config.toml
norm = "layernorm"
bias = "all"
seq_len = 768
Each number is 50 + 15 x the weight over the matrix's rms, rounded and kept within 0 to 99. Layers, rows and columns count from 0.

# v: layer 11 attention value, 64x64, rms 0.127, rows 43-63, columns 0-63
# o: layer 11 attention output (transposed), 64x64, rms 0.128, rows 43-63, columns 0-63
# gate: layer 11 MLP gate, 192x64, rms 0.118, rows 0-20, columns 0-63
# up: layer 11 MLP up, 192x64, rms 0.128, rows 0-20, columns 0-63
# down: layer 11 MLP down (transposed), 192x64, rms 0.114, rows 0-20, columns 0-63
v43:32 34 50 32 68 63 41 40 77 43 45 33 44 52 32 59 54 61 47 24 83 45 41 50 42 54 52 62 50 33 66 28 45 68 41 30 50 58 42 52 61 62 33 35 32 49 49 53 60 49 45 65 67 53 13 77 52 68 49 28 68 43 71 37
o43:57 40 31 59 54 58 44 34 73 43 37 18 56 18 34 40 40 53 49 30 56 32 72 58 69 44 37 32 70 60 59 25 46 66 70 35 39 36 81 41 58 47 49 55 49 59 56 68 45 69 69 68 70 60 00 69 60 52 50 36 54 55 57 32
v44:36 50 30 33 32 32 44 42 48 24 72 70 86 50 58 33 31 46 59 51 24 44 69 34 61 84 72 46 75 45 33 52 61 23 54 65 63 36 39 74 04 38 61 44 49 66 59 06 42 74 56 50 46 33 61 58 46 39 50 77 46 48 49 71
o44:49 49 42 62 29 22 72 39 21 57 76 52 72 86 44 47 12 62 80 72 50 84 49 23 37 68 43 54 47 37 46 41 37 65 49 56 88 53 39 43 29 64 67 63 30 40 44 28 57 57 32 48 48 16 67 48 48 28 62 61 30 42 67 59
v45:72 58 42 46 54 57 55 62 89 55 37 37 44 43 51 57 34 44 74 58 31 38 33 47 40 61 43 39 53 07 40 35 54 57 51 24 54 47 57 38 65 79 54 63 64 35 32 76 89 75 42 49 43 60 60 40 40 65 61 47 54 21 20 40
o45:60 62 31 41 34 26 54 79 77 60 35 37 36 24 56 41 43 53 30 36 47 46 34 73 28 58 43 66 30 49 40 45 41 33 63 51 48 60 44 34 57 51 71 54 63 48 48 62 63 85 99 40 62 30 55 50 70 79 55 56 66 35 24 44
v46:69 68 74 61 80 39 48 39 46 67 54 28 55 52 48 71 63 60 61 63 44 41 62 36 65 55 76 62 58 52 38 65 71 61 26 20 25 63 56 61 42 37 46 43 26 59 47 28 48 48 46 54 57 43 47 42 48 20 66 50 29 54 44 31
o46:71 72 30 33 56 59 46 39 94 69 43 69 49 51 46 51 75 60 40 37 44 64 58 59 61 71 65 47 42 49 46 35 57 71 29 38 45 41 63 58 43 33 59 73 50 18 45 39 43 37 40 40 75 33 58 20 47 32 42 63 32 59 56 46
v47:48 71 73 32 50 29 52 66 23 42 47 35 61 46 09 59 56 56 14 50 72 69 45 68 57 51 35 82 51 59 48 55 67 85 64 42 11 29 38 36 39 65 62 61 70 59 40 55 28 12 68 22 52 48 55 32 48 43 57 30 73 66 76 53
o47:40 83 68 35 63 52 53 36 50 27 80 31 35 42 44 49 58 46 10 69 54 35 49 45 64 24 50 48 75 49 56 52 87 65 55 36 33 47 37 78 37 61 51 45 68 48 61 32 44 16 28 49 34 69 65 25 48 37 63 60 56 83 67 56
v48:53 46 60 01 55 62 23 72 29 40 31 77 42 38 30 41 50 58 51 51 59 43 56 36 70 34 52 42 49 38 60 39 66 91 42 49 76 51 76 56 52 17 36 36 43 75 47 40 51 33 76 51 39 73 41 51 26 47 86 80 66 30 55 65
o48:36 40 53 37 62 47 48 37 66 33 63 28 48 58 58 58 37 65 63 61 46 77 39 55 46 72 35 58 55 14 44 20 70 65 23 09 55 59 76 63 60 52 46 38 53 43 39 33 50 11 81 74 35 70 20 50 45 68 49 79 49 59 54 48
v49:41 46 33 66 27 54 48 73 59 62 47 40 18 14 52 68 44 54 55 32 52 41 34 77 45 11 68 27 63 62 71 52 34 41 51 73 61 39 42 46 38 73 38 51 69 32 55 82 50 61 58 71 65 77 44 57 65 87 05 45 50 43 36 35
o49:29 27 50 53 56 61 40 65 07 64 34 57 54 30 55 74 45 33 61 41 41 36 55 60 36 47 58 20 36 58 71 68 54 41 60 60 47 34 41 21 52 67 56 57 48 63 72 75 55 75 77 63 45 58 32 35 18 84 46 40 65 43 48 40
v50:35 41 50 47 48 56 30 58 68 70 42 30 52 40 32 36 49 44 54 61 43 60 69 53 33 51 58 46 48 73 44 39 51 60 23 45 50 53 82 45 82 63 37 60 38 41 44 81 39 50 45 41 52 38 42 64 34 60 71 39 46 67 45 69
o50:38 42 36 54 60 62 38 49 81 33 40 54 06 58 48 36 47 36 62 69 52 30 49 64 36 54 45 51 44 50 39 44 61 61 63 64 51 43 53 68 63 27 44 39 58 34 51 71 51 68 52 37 49 58 24 53 65 66 49 58 55 45 52 58
v51:34 34 40 27 40 56 23 30 75 59 43 39 36 40 43 49 52 49 35 47 41 17 50 45 40 51 53 48 78 59 48 43 70 43 57 51 71 55 45 57 46 70 43 69 57 49 50 56 39 60 62 32 52 38 16 71 43 69 43 67 41 55 52 43
o51:39 30 28 57 63 45 55 40 48 45 40 45 52 50 38 25 53 52 62 52 50 49 63 50 26 53 31 37 45 49 58 37 74 68 51 37 68 31 27 65 72 52 50 52 58 54 62 56 54 75 60 33 54 45 15 65 51 62 54 55 55 53 53 45
v52:39 67 23 74 32 38 57 83 35 38 55 60 50 49 68 44 53 36 39 62 39 58 62 45 46 31 65 29 63 68 73 57 30 19 67 93 56 78 48 52 32 51 46 37 56 58 68 57 51 65 47 62 49 36 70 48 52 40 27 36 36 37 39 58
o52:41 50 63 50 63 46 55 62 13 64 54 69 55 66 51 68 51 35 73 72 51 55 41 46 46 42 59 41 51 65 54 75 13 27 42 65 58 56 65 35 29 52 54 41 48 49 52 52 54 56 48 52 29 42 74 45 29 46 48 43 41 43 39 47
v53:48 62 47 40 88 29 47 89 42 47 65 29 79 65 33 28 41 20 57 35 66 73 51 24 55 65 43 86 43 56 44 64 52 30 82 30 41 65 35 55 27 52 50 42 59 62 49 43 77 49 45 47 65 11 55 48 67 43 57 49 80 47 72 32
o53:46 77 54 44 48 35 63 41 71 67 64 24 79 54 28 34 39 27 41 58 62 34 50 22 63 26 47 54 56 74 69 54 24 25 53 32 50 60 64 54 19 45 55 60 44 34 29 44 76 30 47 57 57 48 75 49 69 17 61 54 56 73 74 49
v54:58 65 32 55 26 57 63 78 69 56 78 21 81 58 16 72 49 66 89 28 49 56 39 63 29 54 72 38 81 44 29 53 05 53 16 62 66 60 60 63 46 35 32 44 49 68 72 35 49 51 05 59 46 54 34 39 34 38 28 56 37 42 42 48
o54:54 55 35 68 27 60 27 59 51 66 50 34 24 53 47 87 47 56 72 30 52 68 14 44 48 54 76 45 55 64 42 55 04 51 45 63 44 61 57 22 28 41 58 72 68 36 56 51 48 93 51 54 82 45 42 35 22 61 62 30 50 55 64 19
v55:67 43 43 64 58 35 50 49 71 26 73 82 46 20 93 41 32 30 46 53 44 69 53 99 25 20 37 51 37 69 54 45 51 21 41 61 54 61 32 58 41 77 58 48 52 39 63 66 64 46 20 40 56 72 51 59 61 42 35 51 16 30 36 54
o55:55 58 85 56 34 35 52 67 27 63 41 71 52 51 83 52 48 13 84 31 48 36 60 70 10 34 41 28 43 83 51 41 65 39 53 78 55 85 38 50 34 62 43 41 51 53 45 68 21 69 33 49 46 30 46 56 44 57 45 31 67 30 43 60
v56:72 44 44 35 62 47 43 58 69 74 30 31 56 68 53 53 33 47 83 55 50 46 38 59 14 42 51 48 63 56 46 71 68 13 43 60 29 34 52 85 28 35 59 67 70 30 52 57 70 47 38 20 60 15 55 56 54 39 56 47 42 34 53 43
o56:53 41 47 63 21 46 54 53 90 65 51 33 67 41 45 23 53 45 42 55 61 42 53 46 07 49 51 40 51 77 45 61 58 47 54 60 65 57 21 54 51 34 57 61 66 01 39 45 62 53 48 20 50 38 57 92 33 62 52 68 63 44 61 58
v57:42 34 39 57 54 50 37 44 66 99 31 25 40 43 53 70 72 50 55 27 41 44 41 43 64 57 53 49 74 69 61 65 58 49 62 38 44 53 50 76 46 43 59 33 31 32 34 45 67 61 46 52 49 33 10 73 51 60 42 82 52 45 50 25
o57:55 15 13 44 59 56 42 42 66 54 23 38 61 48 24 35 62 60 56 36 36 51 59 38 51 77 46 44 38 78 68 42 80 51 51 33 54 42 37 60 59 42 59 65 41 43 46 73 59 67 67 51 52 41 32 64 37 49 31 53 51 68 66 49
v58:58 38 22 43 37 40 73 61 50 62 54 59 84 60 73 42 49 43 70 74 56 56 20 46 45 67 47 51 56 51 56 57 43 09 75 51 33 44 46 61 23 36 65 53 54 43 61 35 47 59 31 43 47 34 84 33 48 35 54 44 51 19 45 71
o58:65 47 73 59 25 28 55 53 42 56 50 35 70 77 47 55 39 57 46 70 64 55 20 34 31 49 70 52 75 57 52 69 43 27 67 85 55 68 40 44 31 47 76 51 52 39 31 41 64 38 35 43 43 27 75 65 43 27 60 48 42 43 37 66
v59:58 58 57 44 50 36 38 49 47 41 62 26 42 44 67 48 73 61 22 34 67 82 52 57 74 60 11 64 81 68 43 47 41 62 78 65 38 72 45 35 51 20 57 67 82 68 13 62 59 36 49 42 51 44 57 37 55 29 20 39 49 61 58 34
o59:35 59 60 39 48 30 35 52 22 48 50 36 51 58 44 58 73 35 17 31 45 60 51 36 53 31 52 43 58 62 59 61 56 49 57 46 50 63 52 78 46 67 28 24 84 54 69 51 47 38 66 56 46 62 77 43 52 15 27 46 42 89 81 39
v60:59 70 62 60 63 45 46 63 39 57 29 60 16 24 65 31 58 41 48 53 39 48 45 64 51 11 41 63 46 72 53 40 34 59 34 57 85 45 50 54 81 68 73 35 37 49 48 64 49 43 55 54 67 32 56 55 27 36 50 37 53 55 34 45
o60:37 68 75 46 75 77 47 69 57 47 34 56 34 51 30 70 65 09 60 61 41 53 42 73 64 53 40 45 30 49 36 47 63 43 38 52 70 61 52 50 34 45 18 31 36 54 53 51 53 52 66 51 41 45 60 39 35 83 16 32 76 48 21 67
v61:55 55 50 57 36 74 46 33 53 52 20 34 17 32 16 44 41 52 52 59 57 31 38 23 43 45 64 52 79 58 63 46 61 42 48 20 30 61 54 77 51 76 48 68 45 42 75 76 44 69 63 38 52 39 65 48 48 38 50 37 29 69 39 52
o61:58 45 29 48 60 68 56 66 93 63 43 55 49 46 42 32 48 53 47 68 53 36 62 38 33 50 58 36 57 27 48 47 54 52 54 47 64 17 54 66 73 41 48 49 67 48 61 63 63 66 60 24 33 48 56 37 19 59 71 44 56 36 14 56
v62:50 53 58 47 58 41 54 14 48 33 38 57 45 43 45 62 64 72 30 61 48 33 65 64 73 51 69 67 44 42 72 54 75 80 40 56 22 52 36 49 40 61 38 30 46 80 33 40 21 44 48 60 78 66 20 43 32 61 42 70 53 70 48 43
o62:51 42 56 44 61 49 42 42 45 39 53 52 39 35 48 42 75 73 54 50 64 51 65 75 76 72 42 27 59 44 61 24 75 91 40 34 42 31 39 54 47 57 54 61 49 75 69 50 21 26 41 52 49 32 46 23 54 40 44 65 35 55 54 36
v63:37 41 54 33 61 53 50 28 64 92 48 29 39 55 20 68 62 65 43 35 31 35 37 51 60 55 58 32 85 27 52 32 83 36 43 34 38 35 33 50 58 83 55 67 45 48 35 34 44 49 51 68 52 56 36 54 71 31 70 55 51 63 33 34
o63:78 35 02 41 63 38 52 55 54 49 56 51 50 32 28 50 58 60 42 31 47 48 74 48 41 60 65 41 47 39 62 34 78 73 64 43 45 23 26 49 71 51 55 70 48 43 51 44 45 62 62 38 67 30 34 52 57 74 51 47 49 85 45 62
gate0:77 41 46 54 39 55 55 55 48 51 75 82 58 50 69 65 42 59 45 62 41 79 35 69 42 55 47 36 54 52 56 33 16 37 51 56 45 40 47 38 38 41 58 43 99 46 45 39 40 42 54 33 79 36 63 53 47 48 25 79 31 50 30 94
up0:33 58 47 18 60 54 45 56 46 72 56 45 41 03 39 42 86 49 61 51 55 38 75 36 39 29 64 52 58 54 55 62 52 55 36 57 56 34 51 76 44 32 57 45 36 21 40 60 49 75 71 99 42 60 59 54 24 62 43 44 27 54 59 42
down0:66 71 53 88 34 51 57 54 35 36 50 49 60 59 39 48 73 39 37 72 67 73 50 75 78 35 53 71 46 21 51 26 43 43 53 52 38 43 46 56 59 53 42 20 33 41 41 52 46 43 30 75 67 49 46 57 52 36 25 65 28 63 32 52
gate1:72 56 36 67 62 57 48 54 27 48 45 57 36 40 49 58 61 41 53 25 52 84 30 46 41 47 62 71 75 69 57 90 31 28 62 32 58 28 47 36 30 68 45 49 57 41 46 44 69 42 56 54 63 34 56 56 47 42 58 53 38 36 44 27
up1:86 46 55 47 33 49 58 78 38 47 51 59 48 19 31 26 25 21 67 34 61 55 34 65 47 52 39 26 54 69 48 65 60 36 41 55 68 59 80 54 55 76 29 47 43 18 51 51 39 51 45 55 68 64 64 61 21 40 43 75 33 56 46 44
down1:67 39 52 61 50 60 50 36 52 23 48 75 48 28 40 33 64 53 82 35 41 34 63 56 50 76 66 47 36 66 55 41 47 50 13 33 36 51 38 60 54 57 59 56 42 63 44 31 40 29 61 56 60 46 77 76 45 29 64 34 57 49 62 60
gate2:64 62 58 43 45 55 18 46 35 56 80 58 47 54 49 66 51 41 50 43 54 60 58 41 48 57 72 58 80 30 29 35 58 45 30 40 65 60 28 43 57 52 58 46 49 26 49 57 53 39 57 77 63 54 60 50 46 54 38 29 37 18 40 46
up2:51 62 64 41 44 54 71 51 41 60 45 47 44 20 45 63 56 64 67 36 48 56 32 64 54 59 54 16 60 45 48 65 57 61 39 40 63 42 64 41 42 58 40 56 63 31 54 42 40 60 40 45 60 63 41 37 44 61 48 57 38 59 43 45
down2:41 36 51 53 35 63 60 56 25 33 52 33 34 47 56 46 53 37 71 50 52 39 70 50 54 43 36 60 65 49 71 38 55 43 60 54 31 34 67 40 49 52 40 56 55 60 41 74 57 43 45 32 47 33 48 67 71 40 61 52 69 48 61 60
gate3:49 47 41 47 43 39 54 47 47 65 59 39 54 48 65 40 57 57 48 29 58 77 39 85 37 52 39 80 62 81 46 50 25 49 66 46 38 29 66 34 52 63 98 52 48 06 64 50 37 16 62 54 57 56 30 47 60 57 60 54 30 52 44 75
up3:40 69 38 58 42 51 37 75 79 55 55 30 18 58 53 59 43 34 53 50 37 32 99 80 75 48 40 18 30 58 41 27 61 50 43 51 49 58 53 51 48 68 48 68 32 34 40 59 53 69 54 49 65 52 45 59 46 58 47 43 62 35 50 37
down3:62 43 37 52 49 22 38 52 47 57 65 33 31 88 54 42 46 51 38 92 42 25 22 10 67 32 58 34 37 21 41 53 36 63 58 48 69 60 43 67 73 44 32 54 32 53 50 51 62 63 48 58 44 53 47 60 45 57 33 66 65 70 74 49
gate4:56 54 33 65 72 39 62 66 42 83 00 54 60 65 60 54 38 20 33 51 37 50 51 72 60 57 73 38 47 28 65 51 16 78 82 40 57 37 55 47 49 36 45 42 68 52 46 64 28 44 37 52 77 58 03 52 56 63 47 43 25 43 46 46
up4:34 47 63 31 70 63 64 39 61 57 42 57 63 51 69 40 39 50 55 27 40 40 26 53 33 59 42 58 59 68 50 49 42 34 22 41 30 41 51 78 48 20 71 55 56 30 33 78 61 37 67 38 50 59 30 54 66 76 45 34 68 51 35 72
down4:39 53 32 32 76 81 49 60 36 60 49 38 25 90 59 31 72 54 52 62 41 57 55 34 79 62 26 36 49 30 63 56 55 57 34 46 50 75 69 73 46 44 39 56 44 35 61 21 38 45 61 63 33 03 48 30 59 44 57 49 50 67 70 44
gate5:46 38 49 42 48 64 09 57 58 38 41 63 41 58 45 50 71 58 75 58 54 38 52 54 38 32 67 41 42 60 70 50 52 46 45 86 55 47 42 50 49 33 57 62 35 59 69 38 53 60 44 46 45 59 47 27 35 63 57 38 42 58 47 54
up5:44 34 39 41 30 53 48 62 38 39 61 22 45 60 37 27 41 77 67 47 49 41 38 41 35 37 57 61 58 55 60 59 50 43 72 56 33 48 44 68 78 57 54 53 50 35 48 63 56 23 45 48 47 54 40 37 59 61 66 57 40 61 59 66
down5:52 79 66 62 60 42 45 49 69 55 62 55 36 33 49 68 47 49 62 47 44 51 55 27 44 47 43 33 39 61 41 39 46 40 45 45 59 50 57 37 51 60 44 44 40 71 80 77 32 73 36 38 62 35 36 64 46 53 45 30 54 44 41 73
gate6:51 58 42 55 69 46 57 40 58 64 60 53 39 63 56 70 27 54 55 50 73 78 66 35 46 54 59 45 41 43 49 33 37 53 39 65 53 27 49 46 32 57 54 27 33 53 33 57 33 65 47 37 41 50 64 67 37 47 62 65 34 68 61 34
up6:47 44 41 58 54 27 51 44 44 57 43 48 32 51 47 57 47 62 40 52 41 47 59 51 61 44 61 57 52 30 55 41 46 54 55 44 37 78 59 66 43 71 24 55 65 39 65 26 44 61 67 55 42 72 43 46 55 37 54 80 40 48 55 39
down6:17 66 61 46 49 37 89 51 48 44 54 71 52 47 48 45 50 39 44 48 61 47 35 49 36 63 62 31 72 57 58 51 57 40 53 67 38 42 47 47 55 48 62 31 32 47 50 54 59 57 39 46 64 57 63 50 23 52 35 35 68 64 49 44
gate7:68 65 47 48 53 66 58 46 67 45 43 34 17 29 62 33 50 47 41 43 51 67 61 43 52 57 49 69 41 78 61 55 47 77 57 65 49 38 49 51 37 50 58 20 63 32 57 42 28 39 59 67 58 69 49 49 81 18 50 30 47 60 46 62
up7:29 42 52 32 41 64 55 68 20 60 26 31 78 62 30 56 61 49 36 39 60 53 68 39 54 33 63 69 56 70 48 53 38 62 61 57 56 65 51 43 35 53 79 60 51 51 48 43 44 41 62 44 36 57 63 45 50 53 43 19 27 38 45 52
down7:86 59 68 65 54 57 38 38 82 84 62 42 49 32 53 49 17 44 51 50 48 58 47 63 55 68 44 43 38 41 22 48 76 52 43 63 26 41 45 29 51 43 39 48 59 27 50 54 45 57 60 52 58 56 36 37 47 53 39 60 64 41 49 38
gate8:50 34 63 63 31 57 46 40 56 39 33 49 30 31 56 57 37 64 46 23 32 42 56 43 66 67 56 49 50 30 56 61 59 49 50 39 62 51 45 57 47 39 54 52 43 43 53 52 72 55 41 60 70 86 34 48 61 49 63 57 42 36 45 27
up8:52 25 40 36 51 53 34 71 54 49 40 34 60 34 49 55 78 44 68 55 65 37 40 40 57 60 42 47 52 50 70 57 61 48 66 45 65 33 28 49 40 47 45 22 51 47 50 63 47 43 49 37 39 59 52 60 56 63 61 61 52 61 58 46
down8:45 77 61 53 46 41 54 42 60 40 33 63 70 46 73 63 40 46 36 30 50 69 56 44 42 54 52 41 28 55 41 44 40 48 17 59 66 64 51 67 45 66 41 67 43 40 46 46 45 71 57 55 68 59 43 46 44 67 40 44 51 49 34 44
gate9:65 68 25 59 62 54 32 34 22 57 68 41 40 68 46 45 56 53 75 57 54 55 27 43 49 42 74 81 73 55 58 43 32 28 61 72 53 22 34 53 56 72 51 55 32 58 32 36 48 52 50 54 35 40 69 61 44 55 61 35 65 59 44 46
up9:62 59 20 60 41 42 64 51 35 48 52 51 74 50 61 47 42 58 51 50 68 40 64 55 63 44 48 72 58 56 43 49 47 56 54 51 34 38 36 59 25 73 51 50 51 20 24 34 54 32 32 63 44 57 49 49 42 55 47 44 51 69 33 41
down9:54 67 60 39 32 52 44 53 34 25 56 43 51 50 55 48 53 76 60 48 35 44 29 51 50 60 37 41 37 40 34 39 65 36 56 94 65 57 36 41 70 39 51 29 51 67 54 46 50 46 50 64 42 64 63 62 51 47 56 41 57 28 67 62
gate10:54 48 36 61 32 42 52 84 36 64 55 64 41 72 56 68 24 56 54 50 62 42 50 61 41 34 35 56 47 48 50 39 31 49 77 42 60 47 83 27 31 53 57 49 60 33 33 46 54 90 99 47 62 56 30 52 44 43 72 40 16 66 54 45
up10:24 41 63 74 33 67 52 68 59 70 65 25 37 46 58 56 42 53 40 55 32 24 69 37 49 64 77 39 47 97 60 59 68 76 25 47 31 32 44 64 56 34 44 34 22 35 73 59 51 49 59 52 47 62 23 42 54 31 79 20 58 51 12 62
down10:62 72 54 49 46 71 47 44 40 27 32 68 25 66 47 50 25 57 29 52 62 67 09 36 45 57 12 64 34 61 38 55 30 45 55 68 20 66 23 55 59 85 55 56 63 66 54 36 68 31 58 67 59 37 41 56 30 55 53 62 75 29 84 41
gate11:41 62 14 35 63 70 34 54 50 68 52 49 63 43 36 72 53 39 52 80 45 70 57 39 27 56 49 45 58 40 59 55 47 44 69 61 44 12 49 23 53 71 41 47 44 69 31 39 54 87 49 39 39 43 36 59 49 68 57 50 42 76 41 40
up11:65 46 70 48 41 64 73 57 50 67 65 47 49 41 75 47 77 54 43 31 39 33 57 61 71 37 45 60 41 37 39 51 45 78 18 66 45 27 51 47 40 26 57 65 37 46 87 57 49 52 66 52 63 60 71 27 51 46 30 26 57 20 17 46
down11:19 44 51 30 36 45 56 44 26 28 46 46 34 29 67 48 65 52 59 49 70 38 64 51 24 55 55 54 72 49 53 49 80 42 99 44 46 44 57 63 64 70 67 46 49 41 51 53 53 24 51 54 22 42 40 59 57 36 52 78 48 76 56 45
gate12:49 29 42 20 51 62 31 15 49 43 64 40 41 82 41 81 52 50 66 65 44 63 46 53 32 44 33 48 67 34 62 41 32 40 71 40 72 40 82 58 31 31 61 80 60 68 40 48 45 51 50 49 48 49 56 44 39 61 50 55 67 26 46 63
up12:47 30 59 51 61 85 44 66 55 53 49 67 61 44 59 45 80 28 62 51 44 44 76 34 48 54 41 51 46 57 37 29 63 58 64 47 16 39 29 31 29 52 49 33 55 56 51 62 36 50 45 46 49 43 44 60 35 56 44 37 72 79 70 62
down12:80 31 75 54 55 47 62 28 39 56 46 45 52 65 39 72 30 41 46 46 72 42 39 68 50 58 45 44 45 54 49 41 59 39 23 47 51 42 58 40 57 52 67 38 50 47 52 42 46 44 54 44 58 68 60 83 41 24 58 59 44 16 33 67
gate13:38 64 63 44 59 51 48 19 34 67 33 49 40 41 50 52 85 59 25 63 58 47 23 61 75 17 61 50 61 68 61 25 50 74 26 23 50 41 44 56 51 43 50 47 49 40 62 68 69 35 54 39 61 61 34 61 42 65 65 66 35 55 31 57
up13:60 31 30 65 75 54 56 52 51 24 71 37 47 67 51 48 62 42 55 47 45 46 50 39 31 55 50 61 46 60 37 42 69 43 80 31 52 36 59 52 60 41 61 50 34 53 26 61 40 77 51 37 47 46 55 34 69 67 44 53 49 59 75 60
down13:37 62 70 41 64 52 27 61 40 61 53 46 38 50 52 46 76 78 39 58 48 40 49 31 59 65 51 51 63 42 78 15 61 57 23 41 64 53 49 54 35 43 36 43 43 36 50 68 40 46 26 52 60 59 32 52 54 71 52 53 44 57 54 34
gate14:37 51 63 70 48 50 29 48 47 46 33 44 37 58 57 53 26 48 53 39 47 38 44 33 52 42 55 45 75 57 41 48 59 62 31 43 62 69 49 62 53 51 45 69 44 32 20 45 46 71 33 56 25 46 50 30 43 47 66 50 69 65 48 62
up14:48 48 50 60 67 31 63 78 50 51 59 47 45 49 71 49 41 52 56 54 48 25 61 58 31 65 48 53 39 65 59 58 54 64 47 44 58 63 43 55 48 46 55 54 38 57 42 60 52 67 45 46 63 34 30 46 40 72 36 38 34 41 70 40
down14:30 36 44 42 46 70 49 39 52 58 63 64 61 55 46 64 68 57 41 49 65 56 39 36 38 40 53 54 73 46 57 34 37 42 62 37 29 46 58 59 46 52 57 33 67 45 46 69 41 34 64 43 62 39 38 54 65 29 79 48 55 65 31 55
gate15:51 33 72 65 46 80 66 43 53 63 52 39 46 52 60 43 45 35 58 58 49 61 49 58 51 63 38 57 41 66 58 53 25 76 40 52 24 48 43 28 61 56 48 25 95 49 35 63 20 29 48 51 43 52 70 51 55 43 40 35 41 55 31 53
up15:58 38 55 35 49 44 36 68 42 54 37 71 69 48 52 71 45 62 22 45 33 64 55 74 58 56 56 36 68 41 47 36 64 55 18 42 63 39 27 43 42 43 60 60 33 22 59 51 73 51 50 56 44 73 51 46 33 51 46 59 69 53 56 46
down15:60 56 52 33 50 60 50 33 30 63 71 37 33 53 64 30 46 51 46 70 63 56 32 47 56 47 52 46 28 56 56 58 55 54 13 84 47 55 60 51 83 54 38 42 75 62 28 68 40 32 34 43 59 32 58 64 38 57 43 46 48 41 43 58
gate16:74 40 22 29 55 52 47 45 50 99 39 49 39 36 68 59 59 23 21 47 44 43 18 67 44 48 54 86 56 51 58 35 20 53 70 45 26 38 67 55 58 39 65 63 54 49 63 53 57 37 58 76 74 68 71 29 57 84 49 21 36 34 41 68
up16:47 44 69 36 49 58 59 43 64 98 50 64 34 32 71 56 73 41 40 59 23 51 35 76 48 59 57 39 33 71 75 49 40 45 70 34 44 44 62 11 45 28 40 37 63 50 56 76 59 52 22 05 62 28 60 56 45 57 47 17 70 45 63 65
down16:33 53 68 39 38 74 32 46 38 29 79 47 66 36 41 11 12 61 47 60 48 36 54 25 57 74 22 77 43 54 40 48 53 46 30 46 49 59 25 45 33 54 63 33 90 40 64 27 71 40 43 56 76 71 61 91 56 60 70 70 40 57 45 45
gate17:36 48 55 48 56 46 48 39 42 58 66 63 68 63 35 47 67 43 68 67 00 60 68 56 47 57 89 35 73 57 44 63 35 42 53 43 53 34 55 46 49 25 40 53 63 48 50 48 56 50 23 62 52 58 39 48 55 43 51 65 47 47 20 53
up17:33 63 53 30 39 71 51 48 49 31 39 65 46 56 68 55 31 62 55 52 54 44 66 52 73 32 23 49 06 49 53 54 32 50 60 42 48 48 55 55 48 49 47 62 46 48 54 67 44 63 40 57 51 22 49 57 49 43 57 52 45 80 59 64
down17:59 56 52 62 51 35 54 31 56 43 57 50 55 27 43 50 68 57 54 32 41 31 27 52 50 68 46 52 64 51 55 64 63 38 59 51 55 33 33 51 45 62 39 65 48 24 46 38 92 39 49 49 61 67 41 47 70 48 63 56 60 40 40 37
gate18:37 54 57 51 53 31 48 39 31 46 51 80 28 55 42 65 58 46 47 36 15 57 40 51 52 48 58 52 74 67 38 42 49 38 37 29 44 61 79 31 61 71 21 47 60 72 41 52 24 62 53 69 53 66 52 55 69 74 56 55 63 65 21 53
up18:56 58 45 36 51 50 80 66 54 44 37 67 24 51 18 61 62 47 57 45 14 66 42 65 71 41 52 64 64 46 64 65 21 31 69 31 41 48 48 37 42 68 69 61 57 61 35 63 67 56 64 49 58 53 40 53 40 52 57 52 69 26 39 15
down18:40 47 46 22 31 41 52 41 50 57 59 63 44 68 59 67 46 27 58 84 80 65 52 69 60 34 49 48 60 34 41 30 41 53 76 40 65 71 53 47 35 53 55 33 69 40 65 45 37 31 31 61 41 49 66 17 65 30 34 39 70 54 65 63
gate19:54 44 62 68 72 41 44 53 44 42 41 62 64 43 40 39 57 48 37 41 55 50 43 42 60 64 32 66 29 54 71 64 39 43 58 36 45 47 29 18 64 37 71 35 53 49 38 75 70 57 47 34 58 55 82 48 41 39 67 61 60 33 65 44
up19:50 46 51 36 69 30 42 39 38 50 62 43 43 56 36 60 49 36 43 51 45 66 54 75 67 44 47 65 52 58 53 45 49 33 71 33 39 61 55 41 57 41 48 55 76 43 21 63 43 45 52 34 62 48 60 46 69 60 74 59 46 57 46 62
down19:46 54 50 54 36 63 65 68 32 36 52 55 47 58 50 46 38 52 61 56 65 57 42 30 47 55 44 70 53 55 54 52 58 47 35 68 26 59 46 39 48 43 39 40 53 55 72 54 64 42 65 55 12 51 58 58 34 23 65 50 62 35 50 35
gate20:57 57 58 68 44 65 11 09 32 41 54 41 48 63 35 55 44 43 42 54 00 68 64 64 41 60 50 56 53 45 40 50 65 48 61 55 71 33 68 57 25 45 45 46 56 61 30 35 65 69 60 76 90 49 45 60 57 47 52 37 34 52 05 56
up20:92 45 64 57 43 20 40 55 41 57 53 36 73 41 60 20 37 94 47 38 49 50 48 61 57 69 48 64 34 66 24 58 46 38 52 57 52 38 29 57 54 57 51 37 55 46 42 41 49 18 34 45 66 96 42 60 40 56 46 70 75 40 45 53
down20:55 24 54 44 27 30 62 69 49 46 64 50 15 66 70 38 50 64 41 48 58 43 64 42 57 16 64 54 52 65 55 76 40 61 52 34 60 55 76 15 22 44 48 17 63 22 66 46 55 64 67 40 69 50 46 80 52 32 79 44 40 67 65 21